From a checkpoint of a small transformer trained on Wikipedia.
Size: 24 layers, width 128, 4 heads of 32, MLP 320 SwiGLU, vocabulary 4096, 5.58M parameters.
Training: a variant of SOAP for these matrices, 159M tokens.
Each number is 128 + 32 x the weight over its row's rms, rounded and kept within 0 to 255. Layers, rows and columns count from 0. Numbers have three digits each. The size before them is the row's rms in percent of the matrix's.

# gate: layer 6 MLP gate, 320x128, rms 0.229, rows 25-41, columns 0-127
# up: layer 6 MLP up, 320x128, rms 0.221, rows 25-40, columns 0-127
# down: layer 6 MLP down (transposed), 320x128, rms 0.205, rows 25-40, columns 0-127
gate25 097:180113147093092161119069076168102131188107092094078142129155140182199089132129157129131102134146164118151080162102150098153163149133160165134146092113094114121095133124121147122153158152113075141161067142109105127025136107126127134111124131123090181148104116119095097099065189106148137168062201158130196137120085187142093117120137116113121174145138149113138170070156136088114167106138
up25 095:083145142073125153138098101072103136121113090086094142163114104119117121133145144162100195152145099121119088151151098159165187155115145066108113159162132074136152154123174166138104146142179133108099129129107127103088033137123160102127091138123086161176045078166129115122116136121185095111147147105139111096158154131065122081087144122194169130174106158114128115102173081174055123106083
down25 097:188077119110164171148158159101157086132121147129074107110092098121093168116150107148122115141145034110069070138140167194200129084099157088137096117159120129146100182131139163114075200137123189127133074100156132174153134131112064106123095171123122153129100105097091127160109129125107110147066148108100199115146154141119086145124160187087104100207144126138107120128119142153123140109136
gate26 098:144104090037132096145080152143133172095123138076127098076183141115062148120075164131157141117146134144094085107102139071130077177153125143111150166181118199106118153166131102191080149163107160172099053107147082100127161094108167126122112130134162135128099085133160090099123098110126093144148109091110174115182100112116181169120084127121158123124156091177151142081100162093082119116121
up26 114:093112157180101149145165135108051111093063081152096108190077227162143074128109104156083117179096163102128147165112138140147133104085102168089088133131137074137158070146113134103143148082118128128134122109153109141094137108138096123168141165104126153117136103113131154164114106126183111165139137159150049083107128146053091114107143149167159107124101130139167137143074087203146115179141
down26 103:129148099112113151144088119131105118122166118047110107193128092133134135050127196153114129143141128164075121122167090135107122085104164115120117118106183085097131157131074083147160111127128051134128129198077165143139075115127115087113178104170115115108087128095168120084106150099106154078121166133124160205125178105136131106172098065128171114103099111150076138078118175157145085137181
gate27 104:129120128108118113125137116167092105167172156162119135106113167203141106099063158146159114079152159155168197093123096162153128149132143064100133151113105108145137119116119093211117130127087113133126134061107092154085116125107121192186077122126141126178113143115126199088192139184181161106128138141173149093191150167123159089124169103123124080089146135152090151116088095117147112055112
up27 096:155132108145088172177158095103093132171085123102129159164104224086138162111131137159076159189121141148122098183085117148082167139140146124116162154091098155142132105162117127054163134100131124073133100124169114119166095152154138099166125120123095161165113106090119147199109134150156178127220099141074067092131152155159169131121111108179084184138135153174162121127177140134159159144111
down27 104:132125154160179133074134147119099156143076130072115110124134122138088128183064138091084149116061094134081091113112183105088095117103124176208147099112149121138135160151117061130115070132094102103144136105187171135163127056142150162156149119066171178155138144111120068119151124139193160123163107152152092154061101095083108104125135141147066162118159103124120121158163149106164128097153
gate28 103:162123171145168118104081160110138166124104172124103176139201088157168074085141118140130068120102085157128129149121083117154068131121135131169195090171154137147116088098117121132163108117117115118074135092170183203149097120127127071148145093146093108076098150165149111072153097067147119099169173128156075122089115147104129141078135095080109208109099124075154102121128135103103108124090
up28 097:196112140153117120082151086121116169112123109137060165103149175093156092091152093146094140137179077123136148123125101145109112113092163127207101134150087078108123106109168070132103119019186115138120140129111109159102140201072138101114122084096119120169138115154131175128121076110122136198145159134102153170095074094138180153107133108139097093143121104092127100154154193160160142089121
down28 105:095142136096085087118088113097090198118162175113160158115073076115149139142097119151137178123177170197109061111145099138145069072105122123132076127186170132089122067071154151126159177172109102114146090172114101101108076085107108152221126068074118133160106134143112139123122103105089100120152137070102123125090135115119149111091124132127108158170158110109124132152085179117120133143105
gate29 098:117133113220162076099147134144131133115099116106094076120137171115082168096110167123135141159118120135136159114103148118089110163128121131129120138186168159083167151171162136147121109160123137216147138101111146137085154116079064149087089155121112068163159069121153137167068104157175168075094165067152145081123137169128142122118197134100213144088143137157107145057129130138118145143138
up29 104:161112093082138076141145082131094094122145117143153088082115174071103111150150103105177113144168123199082168055128138092130182101232117213123189065115094155095142162129108132090106099119125172092162159101142143109140179143086144080152131089141157139129102085117182129121193096124100135150156135090089145107133130143120149108130115153150159127120078150149117183092141127114171144117131
down29 097:126113168078122111128128177087139116177170170124102097182085116144141072138139145129094157076123196102151080135098099155177093075095186089152150134107108119137082112113176112163160128132085110073095102151144104101142066149121135084100120117107096158110081150122122099128122144108162127129169175125140114142154197076161167125115125165173137154126143124125073124222120148158198122175187
gate30 100:132100136119107203149144112117167139125162123172175077139147072125124105075149119093130156125132122148127167162140120100136128151135210118116125179203130120151168089067172140124145166144186121129145168198123173145107153140117096092083082146119108139171128071130111134140088186132164115109142162116167100136164113092132072129167100132139143119113056087132164200072113124058120121189112
up30 096:121103191114107112143105138147175093115161135198080091148172101115122138098144119111136152064109108150141118114113188227101078152074163159166071124124165133140108165150148070171149172117120075155068182115081106145107132113110081100116167119157135137136121159184076115102133097123142138108095116092127122111160072071170073151150136135106086144109087062085128111173124126109149146131105
down30 099:151081154060084141122123146078157138081098116105121100161093091176129115123090119142123129103145065110125167141101155132157142137124048127157147099161209129102136043113101148110126110130129171151135150092056171111124148184200110098084108132157138113177126100153131092091100149183110149126128153096128198092096090160090113138103094104146143099200098083158177136133127084100143109128103
gate31 094:107115108139096108157141149160160090142083045146106145156134155147094085132130094176077141118159155172088107132135069134181084162127142108086082072105107151132068127135131144114162158118186076111113108115083118094090116143131115119122090113142113138103074126103138161165155143110150092114102109023131137156091115142124118081156038141182176090184138127184093100119124146086171130150091
up31 097:160161117109074115085178137143163121153163158083122106117072094078133152147137155090157165111133155134146138090167058144115132091064168138127110148155176112169153119188122164105141107108181144124119072127125121139133118169112167143088109123111108138106096150108120155118131144155098115182124158074121147120171203131070143157174056141193088055126144136167084122192092111087181136166154
down31 095:104130176108211147162134136174169126119126147163167125117119101170080117147142180137149137192107083101108134109153087171148123105085097117188083129184149113153078167175179185147093128147126141148085078068131121128149139111059105157124116089167169112139127157118118119148075121181097113190126137115064141114117154099179164059133141142111085102104153112088107125162101155096153153183103
gate32 084:136091120184131117208122191167163154106153114094097147116148178166130116164091151151165163140163128136132200101132047150111126134138101129141116101139142098157185116130139169119127157118143125109131150126119122141099114189140144106141072156145142127092108071116123163106113237171085140148120131155123139152091164131063150142144123206112113132089105089102072141175126075146145182207129
up32 082:129120137181189068153078181152190092109171139146151175141108050163208113112087112101176174143131131125157193113069155172071168172179118108123168132142120100100136123156143173164111139131190115132130140154089101092149131140138113111129184141150160122090128138115079172061160119184110160123068143136125155111110131152161152168134140180118100132156125138114106147121136064166117150140112
down32 094:112114086197091142119117149113087130091175105164143126122154179073091153129106099124121141094157148157167097149126132109140160153174130122156048118102116138068136101153116159133140134153098142116152131098176123065097164150114094088161151103105113174132061101148188171163096149099138074130118072087146156147119128111094102112098155059121133149184152113166118157080131136056106111089030
gate33 102:115133149136098147108105090088117140122137101149106146060110183184145065185146158157129106143187105133143133058037131075163084101115153130134109077088158144123154123135121184071133162079120120132101103106143118108114146080151144117125134080107117174095139167086138098124129143168161174090133135161108081077111121190140139055104185076203150136159125150118148150143175143109138089132119
up33 105:130113122095094104161073142180116114159086104126119112079142118132157151155157174115115162091192179148155086185161161135084144161124104094124177129151105133109105121091109057135161079113128147169184168118079100086136068115116169143164137110162098093122093093126202106180142072057133056204120098096137149109138164151146097076129179133121136116099110086143130148149136113093153114130110
down33 101:134150136131161138195146128148109114129160141097136090143078224139204074108130069127112160145080157095107153145155133129154127093115109161066091106105153156148133094159111124095148127172122156182044169153153160172111125129109149134064128182128176145118164152117092161085166139152156138028140096132032151150101122097163120146121128154144146136148136135113077138137105138150164140146104
gate34 083:160153087126151094102073118079120148145200121145131187136115160135108190113155124107130161169098132133156061142100115107144174174155190123064105133146164190135094132131126097108133118091138145113159162128113176100088138062105083168163146092131134085091059032134124100087100172115111105113099120114099154100078152158128172152134127071104114122103151102151112130156129124129165138134217
up34 089:147098163096100176154038164142166087091184140159103105082044133066144095039137113122185112109125121083154083153115079112146115111114194147121114115079157180136112165117166118136109146154163071118100149094097184118127136146166109160135107126165118101120137127149121191089100132080154098104122103102133086135152115145159111132169111134065176135112157111117098136153088064119124111123164
down34 090:076154166143098156142138176116113093081127125096164116098152100114100132112166164096061127098119098143128071090115109118133124065143147098154137141131145149119192183108193129100110106132156121137185118115152156102158141152197168115099155205134097108127143137034119128237148064126117091113139107112187129134119087071130147137094150136135118147119150186126084106129112156110158069118117
gate35 099:163056129190109145167129181119164122096121121154170107108097093115128081114165098104134184131108141147129076088110131135065142096122148095188223112122190135096103136091134139071130182186117102181112125134170126184149118149139128117107117048114126136125107137127133167109135171110123145105128101156113112192148144126176099104103137132136077127119117167087170127045111182108163083090113
up35 098:186105145139085107157127145131153111161107159148133093115128122041118155111135106140113074129182092154118099183123069155116163132093082090167167174109175151072138118182183134141103168104084100092108151121143137154195130164143150075134110128134108106126123071090155156134118092097119169134100127126162071138141204174124091117099115143110089113126158190118131125084184143108162149063061
down35 104:209140150121023130120129122153133123068160121116184173127097104177173130115112155108118133102106095196155142106138112205125138129180128149102117106084138098093078146187102083146171121100137162193062121146106180145104110134100184089133079183160122067139130152129117155094105139119170174121096121185138153149148153167121112121173134120132164135193130133138116106129137181156119158131124
gate36 100:042169108180152150070123078080177077120118160184124113125127141053086135127120114103135113158133171139121166168145169131149118120083139095120131131106116118101138126166129150107136174093165122140153100098167090141103161096021134056126130138178160129118090156120152107179132109102087104159101136119097114126137110144115186135142157073115117121130138097117059144134078133110154102232131
up36 095:202099159091107147136130155162098204141113172094148143143095141150121144122094161124074181092099097144158093072124096141099130156168090130122178090184175153132114130139115105132111121156092133146084101134119146113123118106156098170155141188074139141129143158123081144087101167112135119100189140167157161112146153115195100111157093173107154149106123124152159072080222089145040135102133
down36 098:086145207084102104152144137151100101175131068125114146120117162119099087109137143100095174108085057109137092122064177095118122130186151147101093154133104131049098140105155130122091085166159106129151144118123123089128193144163144154144108198172126110093087064083170143151224134125147089110150143063167103080073099118132139141116135092152154114145128117169096096110141123151138133132157
gate37 091:125156091170137157096166111080126116139138160110120105152109161099112093074098091107104126107165135145125136091090040172108114115119136119115063077093189070182133129131199169168122108166120120161123158068115090140126090081117158144178168053142134109154144081148142140159100126149166113137112142126144140088144121128157169100110164135178076058101094137139076157174123148150185157139073
up37 085:166160148168115186143076109131111103127117140119150087131091094147167086056183137138075099134109121164136190134084071158116144169119126148157130136106119124078133083134126142100094103105117130107117168135094045098110071138153153118160139108090135045108084118111134057079122075147142139162103144184132180086091149139046142115124129133159136121117163153129106101112133171105166091071178
down37 090:122137160131170108104161126102101125188122159154113067090158202121127119177097090133122120076105072114147151107117149090140055154109154131107209117111164104135138128117123174214134086108148158139138156121133164159135140102133126107124092129218087163118128113103132108099135162150157119091169157099129130132132124086055041105075160161103118177126133126136197138119180136142181106164100
gate38 096:120144190150112127078158183100137155103123169083168127109154164108112176115125149052119091172158119157145148135117122151158170167124133170184072148098154118109176082152162138137113133171074128154092161183092128186166114125117095121142131156163126119149103074107131112184137072120181133145169210157116173093097081098092119159151095060139136134089142137068135155124119164167104178129121
up38 090:103086078154130138164068166103076126177152162125141114157085157146141123137157125119104154104142151094163100130154104134148058198138161132110135179133103136124111145170094153167136097108096086174131161097143077099139126091103119098173076120174152196117109171094124086098121143081162079072133060126183123086162162136123131155159106173085128120181095110132121149119142137172180148102210
down38 090:145117181141152096132138144125094136154102149182116114066186146131114129064106127131145121138068110139097135167144135109109197109144130131088095130096162163122099097132087208156161087152161188125114096148151076167139119132137184105101180146047091156068178098103122158070143160129102158137120135104137164139077154151089042093137081094097118154124157123089095118153154169162125128165101
gate39 097:071152141123087122116119112179117100037166119091150107079123149138162120152123125150152159091146092157176142098098131182053131167123158139102134131088175126168173169141134159100115088146135116141166083139125138098031150097150075122154151151107115146114072121158101138157137159135117146119147090095101137116126121085168122208126087139140161167138095148095143193095157128177202153152071
up39 091:198134107150101095159110131058184136154080148141103135178090183066172110149176177096107153140136139131135132150078132094074164114103133204138153110123092128094102114146143116146110104095133091202142169094096118128127124128087067097139133111075074182155114124103125188125138097122127135132101153138101119144147190100105081186096133100085132157120161154120171167125087142128131108126037
down39 095:148096172142075150136097136081096053114122131104075133101109157087153112121103136146107147116148135138105136203136213146151183143138090165070156154108168103099134136056163173156092186124138111048078146092150110128095125140146076168139131147105099135162127148085110074033103174098127137170138120138162167155145084160121138073135147126131169116120088118098121146147142127090136108083108
gate40 113:170140110062141113137095100071129142081122107171093099138184121144065150115119106143160155157099128197144072095166114073062123166134114111104094088157148098111133152097108138149169148128133159168134124074163153121133172124163120119196128131136094182126122119181079103153102123155132180150105146129086159044137127185151097149117110088130111118099141100101169149086103200090111177176166
up40 105:107110153112138153194151180182121161100130156072068048124117099112105105139131119111136143153138105127133113092131118131166138140186137173122085124106155152122203177087128114134199152162127229122098120106114141147108142158116131118172126173130130161126117166152089152060067098130090119152141179138124120147124076178092056163109127133156120139204124156112192124119138118108156071102121
down40 102:143195145156106122126080129074113109157131152075146114160119171135156133095154135056190205132105142110135107163099067150135124094098128121099105161118093091118162160143114141156094116162097087088108141137122102137095071133115126138036128120180174122080132129156141170145091135211105112150121097162045139155145165098146177087161143081127139203095171158114109120141161136166142139111115
gate41 107:120166198093163102098115152158115118081139113047137054108125147120105150171127108136113094123100139093072115164104191111119138130089107160107158136139143088115162112081143195175177091099188139109111157079176101114130049097088132137136189140141152152150129164066135144085146089107180115134131148135075121126112108101119153087163148192153171115205081134121136119162123122121160155149128